{
  "head_dim": 64,
  "init": "trunc",
  "schedule": "wsd",
  "decay_fraction": 1.0,
  "decay_shape": "linear",
  "final_lr_fraction": 0.0,
  "train_tokens": 642900000
}
Each number is 500 + 50 x the weight over its row's rms, rounded and kept within 0 to 999. Layers, rows and columns count from 0. Numbers have three digits each. The size before them is the row's rms in percent of the matrix's.

# layer 4 MLP down (transposed), 3072x512, rms 0.00369, rows 448-502, columns 0-127
104:482487469422481461512505377498473506465532399552431585442440522471614484474522564550604448575457613425500514428493396477478495522513481508470519407466491587438447557492531456450507424483508485467477504438541531449475502463419601563502521480597495490525588528487538442528448501479587564521467534457447480454498380444545504492523556524511565472416557516475541520516569528457520528479552
099:540456467525557389541511520427611518443581493473473530489529503477476534516496488465513579561495537547563535512396506456482512439552609446580538455407508465525500555492541608499533548473607482467451492483455561628609504500472568466538578512522440587457436477488457520450516468555491659478565458487471489463453556548562415479566493499439443516565505532496482528506523555472469565489510
099:568467512430489578445499482485590552513406491535547485500515475530499516487529493522518527544541415577470565498482500434508509385493515579552647416484475574526421537514435528521571560485465497565480514575490518497507465630510543485483540544596510423567464444424415506502404570467448544490507562494479485483470512510462518520461420538512526397467477436483528509594457495594437383589531
098:441508616532472520478552492461508560539550544396450463557508469521489459513493477441514554448429503608466483511484544615564423443562588335531480491472527475573440577506557507504467555524467495471499523552493443445607537505528530481575458580525444460531544474432494532536569515490564518474424483505552498543516468540431506457524491545394457497516485495520527401469444419550556434502453
101:560524532468463458581551533518525506536556464554542549414432487450483574485541521557554451605484544450476538459471396527528496558502621436518533532491513479495512543435564468536530502553462472425413546471420525551459469494509500457475452527502536487518564443474520611408505454542538470508492398556540555560514490486511465574543464498426454415450501463491462438507494512469480525555451
100:420515533516562442465503453379550483463454493430463520537536461515548520526561465570503618436505443526501461490541601430450505479528505532551525504446473544486509580554558452506565514520402522598531432443564441420506439515512442552501616484422438479502483474509418463525516588492559534492468542431474554450523490478530605443483417515465474492496499557537464512508487470501486695515476
099:573420453474519499445542636489550536519535565468559520554535506520546488529511501506540601444443462498509468543562440475535480437482542422521590578503491529446532503436525498547533543562508546524481502375466534480411441534470542449515530540537477563487428453398523507503486546373529416483448508464460506487497476518404463469410422549493502522411522472454475570503457520496554494556553
098:571600514472491480478415413529471582537447526572512489572414551565461516561531480472452491496475449532542440534453436476552498446581472507495527425486567486434503435653519555554557553471466481467508462582509625495495605546511513446520451468496605510446455530642476491476464584453515435545479529517640559552602482607474460513546513440511484534570524477547509573531594455538474540463503
094:492447502617512438382535485512520515544513463448497487472512513564562533454650420434503525433506544569486565583445450526515384519479406508460435468425562568502443511568479542504537449459495409384448521482485563467436523460431512471515531426473567469593482470426446375510559455464608502537518574510457494517497404515494511498455426506530476560473483514470557475448510462410458483515556
107:523547481452455533574460504556496569507574463600463596445483619404493497431426473449567556480440530497442642457498601450544440557448504478456487412558581513430501515447459436489492521449487529570413488415445488450435480476397474470510451542522499529504486431494476415484585508502502458510516465498348492472477468509553437469451496471523479570536519465458507495578496530424574363406492
094:459489526613537415527536491551532626445473524477534608517487562500485465392485574542477565541512451479517392422526477432462518537435502534455530423453486528539537521523442413495568578508496462485533478449554494568551454557511516430519489490524367494438517522592532578491560424511476564489503446521412504503511508520454461555480466560457516484467469463508583520494386486422413516464531
098:483585501522561474478420601480542526533546505520489533568476508424440442464614512512469442563528473426485550502471514448493514499524607437458481511490575531526491491474432485457546565494487598509421482536504523506497472353552578516566484437507427521526505458400575525470483499572533409506503473494526424411531492474499477514477479642404423452470502591525564538535498481460490571482416
105:473569465506432518487417505488453416521482571580465501558511559491436505435482524563460545474506409412556530474513540555432447573480527480571486444578502486492504556487523560596518500516405509505527549481569462500473492461579577448525446432420574435443478545456466430605443519512545504480506532496506519520532504487466518514456432525532438546498578553439484471530530540552571425500476
099:521520443518521429547490426425517476554474601402531494568524486487488439493459548521481520460610463587518489495479597545656514457402498512481533573475511477511445564509572528577485623474531463531470440477562409528512546483503456479407509497499528517516555480527424584449555542521372502485415547582469521510523427463533482519497515577527421518542448435494460462422478522608617501491490
097:602514512464513412590525532546427535577514485466454458527437474489545514531421533482541489494495465493551495517495474511525510483475486521442526481527578471524551575455530487458497464450554555512530420504594510591535515568455472453513472485522465529457479439638425523563457532508449431541538541482545504509524506555490415477449600387459517408450451542461582524487495535467520502526473
099:472475536504502389401468461549412540508588508506432490472474453401371496521523503513516507561450434459512466411547472484486487520550487471521492500528404530514538578468474454511494514489519561589502472523532517520463467447493620471525500436523516495429515555519529341411498506511509507460418487546488476424529472475502431475588498467479449495528481541508544488510409439464532554448530
099:577436561401543428539481494563584439435473492538462496483488501526581474546574459493580575514474566482494455497503437566502524452455566495538550491544570490389543558577561388612485481476395502485480420572515563532476578411523528567451559538438544585539461441528527571435545448454487575461519488497435492516508466460406469503466441552467467491532433517506484402513565460491433502565518
097:497470489521538480543430486580485478500493531404473549409471516463515519493391560493585545535478568567528436601511501579501502485387452511507598504545533501486536497557517537480452410495502517515486431462457514531576489454540499538457466566480578534385485448564429567506462613523503570521539329542472485515550494415469362535533503542538497528444492412495510409465565383542576436445405
096:559475522536459504495468567459439399453502616468546456481522494510435442442466517505482513527528573427571510523423500395502399531465538506490492481422480618501509499442506498434572421470466505474451584595578546446515462453507556495486535549403441430505579514517455489510505496489582505466485526515477478428554470497508474549470462450490503530535404561533521512608532506589479548416462
100:498452418505467612516511467587516413513510325499458476581467557440467471451537531501541515481579665545523416489486433442496495513375511524499454385443496523599443514492528590422403459537505539525525394503470579434591452609506511454594474456566458448519466439521547515490543455440499498576471564435450542546554513386543484531527636427424556500412508482485467489446486487536487523489545
098:520544552534492594483544529507510423442555444484536443452463547474630445483535467526435427525470463458494476532563459578464546481470544508487480555494435492543480474419438435447473490543491451481463506428556453519562570492592503562452464494469373536532522423467527476510454580464342492479492518546472499493446441545503447540495504495445513524468498446491474592497521504455479441564423
102:480515505514502489500607463512483532520465500440499568457539489531478568566505490532526477437516554490480535527440552464577507531496492510421581479397491530551565501496452518546485524579507423573547501569561545540463513528462413576504483521451498587555450550579558526542548526543435582422570560475492479428478534453459551537444378539485522548409400563464475546490541562464445439519520
100:477502522506486513550428471446574505497544488519472548591463540628557487370504464551473453469455533505480433556503457570480500574583504398422490596553471476460556500486514560515560520517563502584491542501535442512573434481497463533508526452515545505342542507551537482551524595560464462509458468478527469489509464579448483435557610506481542532522396493512538433479447500504552605491520
097:509461496487473564539484486526528572497481508544504521419417538427543543478596546492514442506564493523437465475526425525453530532515461576555503502457548442493543486420496513455460464536516514540514535551478527525499565516499564467477486475558448487588542524562532502498455451533448469453591463463517517511473375562539458474497539478476514564442564474557460532516545506462514587540466
094:456497533595499499510487495452498511481584540505538548517569472574521523487639545506457561455485523507450483605528548448568525440487472509429458513546489440452420486434429541442454536442517510542458452515394456461481465398527548490518501435474531576576463520573450472467552515446469454467519521388461423526571599511490448494490489546518484560455405474450445515553421428464432516459495
098:504431536418490464563488420521411450478505545538422500439479629499494550530588520537514491522552457526563558478423507547502503541484543442516446476480521419444511528504526566528541565453511600545420523577550486477460471458491489502466553374532513554492471442524517538526533446434500460400635506585631596494536584491569520517512584554479346470560427572533456571567531483484502502482495
106:502446504421507560511377476540505523478465507595511506415404491516477495482472550458512578545458464385511490512498546566561466438497576494485498541409502456500482503559448528521520425539473523626460467568620488405446485515445447545453486527444544559466556525506426510409496550512486497524526463539430486423467508462430533412509440517469511498534503541493565502613549495566483396561452
089:481458490588462547587452526613547557582455509500467473481527451478495459572463557476481490496523468500486452430465515521510496520495467497449488540522466462559510515511453530587453494484435550464504558443534536530572567489504473406430463535500443505564472528548526496542443509440495517392523478552524387513565487551504453457436484365503606471505524513572550573459444515418527471619521
100:617511651522533493555507457434488522447517519470502473436530485565469495494505517563490498569508572450443512577636425621513532490485488454571374559555495461515482479428536506518434541509440542489445533532548404496460539445467518496482498457427500445557558516505493554463479439481565519407590489572451468537487536458516564593515510551569500484481444423465611513476417452499533526449453
096:490491439579504548459478426453487479508541495534517508520505419467489510457605544418413571465494469520522563459541543414559519520535464448447561487525521443501446491511484568382620495518548497514393435447507608492484469598424539455522476519520526378601519599545536456533513560585477453552571438523541410567570450507533519472499422358516456432515504497530504561455509446513452606474491
113:516436526485441499432544475530520441457560596563535468471448417463518481469541496429560584510606422567477517489431520498500495378576543454478560582390431455532465515544588484521434422461447452444419507515555441518517407455482470452539498546455396547499456482514530428492430491523610456589543461453466392444571474481540533511518560521516459521454456560537523515457423590519441440478522
096:449474448433528476460537516564463484541441523509536525531418492461572447565476483604575455495524463484515533571418554487464476449504540465530523509438517448599492519492510485479510514526539560418444623414478464570474571448433499486419547556476492516478466555461482512406500460473554601461512428541581491570501525474490443574439465470485540509524576458499438544504536493499417473555427
102:513481524548576509554488442494521479572564512541441482470434510509521464432459553468561544464531480500565551527478416535560530531486536519505473504472490551476551550517487530415402448523473466536510466499533542496514591538513491562594438492488565525535549459453498427545502521532518532434495473531513444530489552503522495472531533445614436428589590480526441513569461532499498478551508
106:455557461517500475533562547522559583440470505479372496479430612492576500492519462535511511511468539493462523528618506607504540521448469513496445525496503572550551535521490503498409490534498501404427449550523494449551525526546534509493439432454535489436507475529478466552442448512494546518510500403508528467586552426481421428455565593473497515572538464491526521490515550440466449496438
106:460432499492444500502469457503455489530544542442482462452585553480558515548474529500498470493491497505421548517452472587438468427465521477542457433552514456501618515450438559491568497579502496543484526525531460584520483526560450451457458484448534510513397552499490532442453476504475420444582565521519608457552389478536453493586576483430612439493525433457523495525504531544515618502558
095:589491530456453442501438424404477570490490507559600537524477413551475529575559547567435495541481571484437471456499513372511519550591421475514450454552540552456617502437509466488449487584512581530567568467501524489527454512441552539540464473502553582551428531518522552465534498416535476542464469524549432530555504486498501472530502523510470495545457584385435519467465505450501560527577
114:536545498531592490480508457411624475488474442585459401505459475518554542498494430463441449467471543458575472507548446491523503527498561504540501589542515462523469536430510516464446598469495507485471477499497458466569647463506494388566552493579514427547509538557544476538451642480518508558490513604517521509472519465459563445580506497620583484586567420514464451444591484431531474551502
113:508481489421516537559464426637514612466449386497524520487451583582444411548560473488468472548456585552443554471542514419522484487462500500513486455417486447468500531491577525478488487411433451337461504487482560453462512515458435573493472504426506576437466459416520494390426398486552498438557533509422566479416579613402537520523468515509603490395485487490539581499407515523383451545442
109:543457479575464509467493464484506474449570429510450579512521472533576412502491540442450514572396469545512532500422490387535475514431449439474503497450510583424495399521475467619529467523412491516492479539457431519529516452488474492515505519502442434453512526371582498493451563506521516519459502491520446524383498542517490383429505451455504611457597609515552481513510580423558430477463
099:445458466532571465468454437552490476531440498480523518507457464435451474543499486485436476561473449481423416608466497506525583506379509506435572551417467568555456453574567515476510420495508466350554549479535463507513510440545544549494557482521528522470464649438577443476510580511492481482536534498450445504552542530514485415590497568479413570576471484476619557532471420456475502545519
102:487569439549481428479428485491506467524551590469561516579494569408420434511497502442542463496511478553503491473536565528486441583496413513519555467524384496380452586484572537485459541498497410604450506380491523500484531479529402428525531496543663565519507494482519466564565460519522550483547510379499459428430492432515552451480459496498557593483425384463511603414480476419474556585499
093:563510501471527424486457505414503485460554558543466437502468462506498458535420541547437493502614559462519561525538546609488580492581476465442530451607556430441485533585494539486522524485489578578448446495460494477563419464491515418607472622434498489478481526466562455534431402470427459469503446468503446525468468530456511526515523475515415443484455542433481466531492599488520535421485
102:631442448520552433550532512592555522539569542444477578492507570467479512477441587542539515449482522382545409500591440436573464522493382518568476454576456514510454485536502379469524431496591475559428520516439519412484471400434488506411533555548552505472510525477442538610448540523457454524467498612577509482489492457555547574451515463531483484476547480510446459490439490511509460507555
108:509397435486488495459483562614448511405514577513556514468495550459516387471492548449419516522540432526566485514488538576591511525490459496522496486460416467618601494545408485497505598485542497401454500445535440489516549405548562465452440479512491455469456495546611576503467561495550444481544425550565518538556505535489443430465489572542521446497482475561529540409433477469502483495498
105:479489530510565527590496505461536558497602491600540467509387492457546518541566518527552439469521506563482451546438545512558481388469502553472552450443470495594586547459472565466447539523649476512463448517521509517461556473544525504412443511470444409436551441495492554441441448512479502506526511514470422465564616474485515517609542478557529554508426522471501531418529521482475518476496
108:530507397556522582464493500522439543491376516504533469493397476494525482462457530582475493484462517476559490455439591464486549512540500464482635515404527482521448543508431418488469585461493479492485371583573396543544470512433441599538557479454486528421495475503495457507439575472544450504507521446593473456400513480495467568460464481455494542450487510640596520559518576590490523526531
107:467486535544471452557453452471510527439447546450463444568473518543524542480470532463526455527429487550511490509450451474532580523511426512482574474554498582548426510525512524503459525568489407512524482540516498503554434511474531430453495519574467597486520580422458481507524477377502529491564546559438519469559594547402387477500484496516383403486463513518546538535541462640510415435459
097:526439563572484496486619446460501521399542520601519495449465503559370548525434471527485543530428408479546540609476423465490480493536497507483459554464572478562486454514514482533535472545580480454550584573554519421519525518446454572491442473525552454533546584509465523480531514515544508414379469579496516474554566536458375538476478530468446527529366528529482490490495521477360439564555
097:479469414626526524499497431424528428539556465505443512468545566478528521544451530576555423594499443633511473578476485503478498459389518507545422529411429471563432471496508480513427478437484509429512559495560487488466517495454501497455520537652543638439574478485453476452485478528466535512510550530423472575566512452503488509534478508456475442544489412481490440567493501520514523495439
097:488600560545485478469538513469562481578471476499536529494499525489452427594466579437553521457463535531536578544619424474500514532448484478487430548465443504474580543470521465520540416600485571489475509500499491569590460413530516421465442471550571462504482625610427494546579463536484491489509491508546523466419515464497466585423468451458465472433589480523472535498501566485547500441521
104:548495384477520485565551416430496549468507478593479499514500549574454462472507456509475411536531485486525469480438443482596531514500604623498529535476417459500548465533577537544514472480486436485449518418449513536417404451468512516543513514440602467515532502572523463515447521560486471449590517520521463468505529497491526536481444533466465583483477439511527531524570573575571553486567
100:500520447557423572443490602514473498527440524451566571447520387524513460568512577511537578589461466533517438511524510485449556463418483487579482499463517554443463576442476569514463553590535389488426493472520472579487500531508543517585378466461466511486435475458482465509521526404430517560524499401481517561545439373530448557466436541480518487498517582483552487524519537550475503555453
101:542683430570355529560523482546580467495521519473490526492517482522524515578480519591437397503524602518537429545529534402430545633460497505448596390545537537528550451427507445542466391546501521458445506499501541433544565474513505565474523422458515461500454496482481540537534442495434457552503485436446568430483530527410480584486505549534583576513482401493426466441421591434530496491425
101:520435534496470538478461558534560523553462452595514529595539464513565405434614459501506464457410465579541521457442470406543490558446548476474515571513561562422484505331474510498528518571430547464440536445581528443460585450388468534404471523491492436467497495491576538574510474476433460500591439405453471393458547464544613485422540464456525571435499585489429520515477467507578474383417
108:521417471490425409415404470490459519452487564521445437508471499446504493547516449534481509421516607569560555408608462522521510544504478483493507497408599568497509531521458492442552531483557589456518483475537470514538481571472568528474514494508443499447389478472508411551471538558516566457524549561545565413525452465493486545460542560406425437454506537506540581422521503564487445455510
# layer 4 MLP up, 3072x512, rms 0.0296, rows 449-502, columns 0-127
095:489623526510544498566518459489380546491560479539427439444528518540402470501479587539456524478540518523424494527441444465478504450489486441527549526609509519436465490471584494437510550572401490553513511576493488421421576551445520556480522498547412399562476635546556449532466558417554467406491488428505462496454491541526450560472465575606573517452530424455492519501471446456471401499534
099:502467454533579462499525476526497506584517507445485509546450530510468475552539499469487501521592497531451511523364587570557485433445471499519441528446496465549465594498527502527551533507520439614507492490502584497480473474575495476496432432513485507513431499489491405451457603572524467477516471489548510515488524505455494537554585441532585579474488481446571490613510424476475529475402
096:445464444517540506596462671495445520390486482461539446526586564501507503454495542518519558459544533548486471503438433521504502523515482557525498560459556514452517419509487551405458536555522515530473496456392546520517461582577560538422533451589440522432448478448535528484560492459555486495489544541556447463497533575480512544581535507472493476592513454452563509501504462450448509515499
104:450545401447556518512498409400440490443499539506473529479544526568530487518556507466441594535511532504462457529442571444552572463509490545471466462459512565557512401530569518555450470487459521444506472556401432514448508480497500517486500428542476536527406571469533534452387500580463529490528560485398545577468505415396599433425519467569526485542569562503451496538458498477528558405561
092:451553447539407530515413534505511499570423591525461494456462466537395543524456469483539542511511525484514453514569459562450434522532497510498514543564449524560489397474504519563529421492516458479467501398492469506532550553553549477539507479454421435478451493549520530455505536462555501516390424544438445492469505511477434487558543563480465443537466540499539476575436566495502545538443
100:481526436537461484558507507465549474514545506463531543448424455498471575482438486502469408498527393496554526477444513528469524505515554437446523436521480592576495538479447545653473540562465535519537503508514418494530592461493413451477406397449533537476479476516478485497463475534473544581505443515450497524489486513599495566472550486465445452585544421470429388519510523569520573516484
108:496402478480515577480541583425481482462519540470411495495457481517546478580515521495612452605571489555520524492490422463486589554454532519407493546588474432451497487530547498484459507477552512497490536489520435448492483544529473516463499447503498521515460512405457401535461517490484604501536478566433526391497577517596549476399454444535461436472477492442483591427478451490499507516504
100:444453454500451490480456524513510536590464511513521541505498482369493480504424454478484421469565481497518502469430580528487522542504452506451560493475403449539475462479370401534450468494596557475614558500414484565539496448520519544463483482461518486608507472479508570424527500476475490529543580435550452550554485542585486491488519586492521517480435446404464527517448513558555532458490
101:298513498580513473507492473586481420556497526472535478494427544574479532503545576536406486399528552483542430455441563479506485540527566527509684553453544464574515416596474587490480520537463536547608495541506515563467447488574554498443476536473571441467471541552533596486508503447504511550486425538486437538617449489445507452527490550504514491477505483578505461553467382462483468447457
095:449493462464491528468572513541534398578516515555480481537576471406563507568422523479591443468421555426468491625474490518535518472457572540473480550507551551493454478418510490572420387528487495537464497561492532495416532482451535497494447527512585414507436467488479463495485522492504559541526473489457567471493513446559476483398510544560472508536515444512447501540496518560575419484466
099:474566544445524560543496513479538457559477489529451484525509508384506466478532524544447534528472536513512450465442498474533505407524489405537568541442509533518411520478443525431497531483518497455537526499524459493567511457401498464476520433489584431473497420547441548618474500513509515542490450540558444447376519429498615551475571499594500483561439569485513565412511474458555510476551
103:482564552514603611524494485434456434485491563506540481529578486501537578491431447516580571537580541593513426471542529551475545520490496483525553506475529538581447512506504493529530634485440422508474508486473512505531614455567451459519472402586508479520499514448485502489578492430462593382495516445542471486524527503458570508501464489509621522445479506570489522460392397532484559378559
095:423457430542535474512383496478498534435488518465458558493471426476389469442531531518487462563485513423534487538444591548494529491436515410593506522529525516455574434534479451460535443522531512396483470494521497587508522462456527488513485448495475511585482425589503544489519515540549457481490452502446428478544426497527500502530585420466472523421469402485510470544398419538476423472472
102:417498446564450554471530491546555494546489524552441594491555577444439435456561461520500568428494488509463459492470544543478480519449501523496471517494458550554463434524425489520474580542534547486485565484471529409531458466511486486511533480546459462561524595521562559485501520530533526457495491490605435449465462473493544482589510515520592571522535487497416523498542398614495573483497
098:456527492374510630521529486501462447483440550457570497452511429585523467548555571476481458466436458552499525533533543474488477480377525477505457449492474528521436513503560503483519525429487597468455517413455447516475520574573444596490434604473492504487456472571463578521524521478475460524584569534514504610483585513478607530442522497517481447468514526557439468493472547547513547557502
099:418509530494493572524450524439419507529525440526429533496504496499536487494468563514395476524552500522427528495525527479515488456494509541551399492418531529568412478496515539480488473466576514548535536524489500482497387551542439422571507465562544495489546545458475482543501588580536475502522545557564539483484501514569418484535523447588620482606538515469474551412457605462513488507516
106:506504533642469564499572511519452465519501478598570464506466442453434499506453530493427426527531452515467546444410538498549466553531608477459582551432608467539447533481507432440560582557583482482497559479514427450391451528593513447441514408548484494547499497373588480521537413459452488539532524476476561492508459513514485482515545495512541505481551487482533553504460558474505541470390
094:548395382367544480482516566474537523548438470545479488510463603475526467530542590544467456494457507598515510511547476568553618500382500503521486553528545393547525555473445489527529513574564488500470557415511546529502582572464527499583555499521448607476461479426560540461360532519467450632433568495523561478491470509500425510519616521549558555465501455449361431478499549526507466564498
105:463433535453529473469489545511609451499554473458485487554472482470578470490490501551498450516445468513530483513541538531573556485421441439480439498521530515423565540523472496535477489469478606484413490469537429509513520465468572562558442537568452432445521470550429452489501596514509455436489533583551589459606551472639468551414533486452420545487347531571352545571475495410510426559471
104:505528509509536488573554531541520423472461472387482568507559502496545425448497487420533622477421510466520493470572513403581448515459473565533543551569602506448477452557458455591572510479518466461458488500476491547415406568432604534509494476504511467519494511482483518546484465477460468525507392450545452516498502444570426455544534503474500536547521527506516506510485525517484542452445
100:450496508541430460467521524469549457495514468518561492557434421511503411409468507512467490441467441564543502497547502451530542497433426525584552559471475517445530558527541447471550538435553463508447503511542482451479518419447370514406550525519510528595568498523481531486534430471429558533541583546547482558505447541427466468432533457436455482598633507482469494548541420526476506518480
105:440509457504620501480584509526448506455401502529502435391434486478516478484498485593579444542410451501457492457479466481475458506492578495535540403498493523455580506553500438515490528479452553501523402395432469583515513433529551520470499539501487467603416502571503492469457465451594544545539455463539448427406581441540502475403425500504520438461447554413540530473498465507431395486498
097:509570536524479505522528525569544466514535505475537466437631478409484490452523498597397464503651504491521504503401585587475438480519536449421487507363518390464443474469441436472484503529367459510515521472501522486491457452416477558500516520449471519475557495514406521476513542472506460561462593571578651521585569372560527525484477518529516454554490409509479429448533488461454463526532
095:492573480420407611493448510470486543451517436501447510506436650495456579496472490462503478402482588486500466458427506555436482575479570432470536535499514489607563490456550457564469455479455498466428522433612518552494493544488448523597527576546494462445475461474548446510403483508480433492463550575497522507491454432460509489514415509520539444574506389602481442472575537446506515410516
102:408551574492540531478503394490450547538481440506463452531480452535525486533387418506488494499594533472521505429492479477518434438528514439530494477581519497508505501583527537471459508417437478424584467510475507511552413509464507451400525427548480510588535459493570495530455398405425580593511472499451542532513481426481549559529481536516515427466438518430538561452527515503522518410553
107:524471487440595647503391549498536570491454539455443502499501549545545568474504492483566615414464507497553437512396420554487525425478499563442493414473427509522376485491485479507499527535450603548496464498435563521506533481474458403488459541520543599488514572525605445551480507562537495532492448481543404402526600513520516459492488472533443489503495524553477519492434431557476465478492
100:551503508501551443492563517458419451510504490529502513518442597454496517469503476497580510483566418480450538535511482433524562490507520445493574493504520574489467384527530425494484514524560450547530484586432436553420470560554504556524518556476550555464499504446466523436508551577528521626534474540506576545408524540483398531560609584510478485536473550491456392528563440538521550383529
101:415382376495482456456481410593524439478483561529511561523519490498456598518396526565480517440416594497554420434451553569428530468483527503463599452453508599484474552502527455529518519452548515537454471490481519536488439493568562407421563497499502467498399474526488572591418591504546512485423432504548442571443444459511488497453397496561523525597605577519472420482535592486399470465504
097:538531464466530471491472548475494564552457464541471429539503498474491455518572513500576508464488499576527484516550506563461532542464526612446541583500500590420491373545510599549526500520562508357462520511426478413533479509551547457504516493376426474505502511523494572548477485433461500541515495504476528579524423447523437471387544496476444508453504610585526448451504534557513472465522
102:527513537583489466393487456436551477575619517367583529472532425435552596437501523491465505470492510455548553492546542504536496561522470511477474575486522482471548575408463425524480425438452606533517561481520576504571435509509474512513530442372435607459533630530503439458530604461561472554571529579489508548519411499501454541568511444450447578470469529587552402455512424463465450502470
094:559513495563538482476526532530480444548544503564585471611427471469441550475467486468505513462526500497551523502604646388521482606476506487581437475527440493550497466531551535507553562410479513488424584380386577516459556487564519483527512420511497507558641527526500434581536504448539503523476531520435517533465551461488445444456474494507500476604479482476525529469576465481422451457569
102:519499474579504510493508517431548460494448494466439602511561515511611462495423451523570569503438536465536522569524479547528553586445492537452517462478535556465429458502430468538428474465587463497462509537480522608516453497478534485461471519581423482483475535515570483489541563471446512491487537486537454473438566489507577482548550525459453549465497415515553413537560448471440438513426
102:535491525455440513563450432462452406547518487492525465526384514438542430569519514426570470389464458489435454452494529446544557483574583422468519578533367510578470410531605475502488468518474438483485508513452542451470502495547520448506569492559491482613452528464592515530523529562447490457489547489494478538527510482482471390556481512578460454533558454535458565371522401432524493512485
108:418560542577463520447479402572488481594523474507492621488564555517417642437475496521494561479477607541481562467558479558490518446560525533467556511533557511540548485581513459519470508441559506423513467526493564418541469574512513385484498472530449476508577491536448607526541468450515561459475417429539555647490526541519460459547403495454480476521602410571453443489555483410569531525564
096:474463511530523508435482566516553522573426453523491552533516499475508608431509492459524556504456475502504617481525579438433413471526575482534544519504464481589452621497486470467418573495456433535514489647527513538420440455564482485508530533448431418444533455550491500449464574492466521464454512488462517484572468449561481471434529420423468431498566598489531473620463445593500493482400
109:583516571649515532500502538482510493423516444506524575520536499492567452505520498474475427525534384598538468479483513479530450501459436465544520432399449503500499691592465551473486506603532538509515453456417554606520603495443553396519495429495449521532552510482507517572534499456534590396534559467525479442463426506460475513530519473534513409470512463457564532472494611508466474526579
107:539506529532495365574542447457462498484512527614463462471442530494417577524520536550492532614452471551563504517561495569437517503485606474573542482527499552534506511560614548537511574494529498571486466533501531487499510440595391451579622530614530463446483521504485485543486527471522546495479474438528501458471492561462482465446545474469526426561531554472474597555482512374519532467487
109:540499479457559443520454447588444481512605493457628508451526500439491609541531415486473516526621562577473461440580488478417482415523531590514595520540545534559547531474520590493566481454397553537583405495546525500416507544641465489467522500486504477432510551561560530507485504486485552483439442524470575536469459463464541434490457510498502465421459537519491502436571500429367593517446
102:535602533473457541472472519488470416493442559416473551526485556537488532561534516430548458518471531527416514468508542544555461430483506532474493493479606488523600537438446497518474416528345569572374545535457566512518554574470485535592513435453550464509514488498485527546560542602609501499483475540543459472687520584517524474486547496578457450459497521551532520433438565503529492472458
100:463591477516396577521539503423463521487504509521511565456465558483468460451476573525410402477408458595360507396465509472570525491448469575486478488579519538535504443524475499526529505490517503470455508641418448542401431478475510490549525488529473481501456503473534583537544435512449546566468552510452519515525498534452534550446478486532467522515550575550465438509467510477512463526517
094:530546462513499559462555525449543360470508448515563519423503513518514406521527546416491498480507503380453389466457329421501430498488524531639528519537594588594496488488466431536439575450484487460511573550536537491435574483530446471453553509538515559470499546500435524446522481532472571472570469438499516471460627550504461446529431526482599592591477467583483508545529512462416446579500
096:573508558450498383545523510465461485441462599462514601560590526510542423517464410496400483538425474548522496578494476465568579538390519443485481466432423459549455663552441493548608486458468474438517486537482429579531531449526489388439519516483478487467443507455581454583427447492462504562501532486437520504459551533543474504574515454487598484461483544501524509511526460501572477424474
112:544476421601487457579513462558504597507432456446444440457545483403554514532470517538489565637507532439443535523522534453584415453494470439506577445577524448501517478477487517425479514494513489461550530511511621519461443511550525477497486398515416428478598553543497517571547518643473485526481508442383440486436491480430432501541435594488561516513505465434459478575563525520487470428512
102:509513468497472511488463447616469506474490473526497486484539548496519451451482503508440517555564524574500443514557497448531506532505447543591545480462524468487506505502571426523492478384427473543506499500481538542452459476495565477490536481428449480515534538545535525508509409469604485498570435483568474493510555500556474481496496568461544489546543519543510476502535459622441435506486
102:427511464431510511535537462506435505365522501577542498493568522561583616529502607434553498565520471493567533372526454470500527531510451428402459434440460441482463567544524503419445470470495515537596449620593451511508499628498364538497497573495533497501524482458443461579499494521555496462513514534460404592429489501531464505475499513442600412508548489482540483472567399451444473598571
104:520492425476519548416552439535439451613547502484522552518610467508528455569522456460523518596519583518484495507411494542467517499538536503500570484523574537543453468447527409566484473403419553447560371491570593530437511499528488440561476472513589410536489497483437466527558560522503510443476496458566501497549505546496566515517451477496643499516586558530530517510480492549504523517454
099:540603519477503435475545464516531486476516543498497511443508507468536454525501490576540429496463570558401467421490529486541423543454470427489548467511433580562510560452548465507550510483493506636547463501485455516522604496544506487512541533510529531482472445504527502556484475449437452493493518500439475485486448512529507535492492495529548426508560487523401529526494588502477519404505
099:468546458467566425558533489590591526496452454413533501480515531317500418539484440538483502515406541478468466596562481605412447490452527541525491524397507548437435520468401532513395511503493401442500386522514464464515489431453501527406386496468569503571468469515533431478523489412552461505523410533439496457589498514471423608498500453561539547595409530466536517514446486505499434497516
095:447585428586507495588525558463432450522538449555508490519542490503442489490438510481504616476518383509510493548537540487494558513558522469450613547506511467536412574529473520522549492510456509508491496469525504457437575514574473459469499549458539490574597492499521475569491490523452486496544565531593565592513526461437533541507569475425476387462515398612442508525516429508518525426539
100:524568578496364526494483485449459539519465432533545429450540618515470593510505595486491508494425505531486423543460505419485379480567593475566448508542478518483474499556374448437449581546537464444514492486555459514471468429581506388494524459507495458506535535472518466414521509502480579514515425533496485469544422450525458557436552408601501574498549518545508442602509471498461521499451
097:478503491489416501497504492518499509528501552545550510492493609453493529474530535495423486530491505363566575516502555446403467465439456579453494513425429514484493495516567385484555486497498510508492448494538490531466592541520514525561537454507502505572600495520565544418517471560499475403518465544492499467499530522483579478493531442550600413477531524601532481456540436508462581532569
097:415475583474436466448481496554587595511514553528526570535472516436422489464529498571532547534519495629450546426495418547490422490531468437422516576491393466521491592480507484565532554527565497479381543665553579409554475528520440473460461483528580520480487536424508405533544484464522452406574608472499434538545447512637450513518464606463531475511552505520501500488481446590436489547509
102:594429430512431466546520515500520490587575498513487497503559582524542509479515531533527455498432569503555437528635497456523578526554528535536520523557484470381478435609497554455483492441448486478438491472487483443550475578523517479453555524485578510571491541453436464544461504536514479440435514414523421551545533440516438431486443585460493446542529456494406490458486488521604553541435
104:378458502437500422536515570454484480412484544478410482563472573433487503480587561626486534493528557544442499503483508507509452491428499443461515478476574515526576455450565543502524425438474577434491458451536490602546502543558498473547526495524389365506499498486495461459465508544482469495475520442444557543493515545417385601494484511491513434451395531521478532403567456500522490404473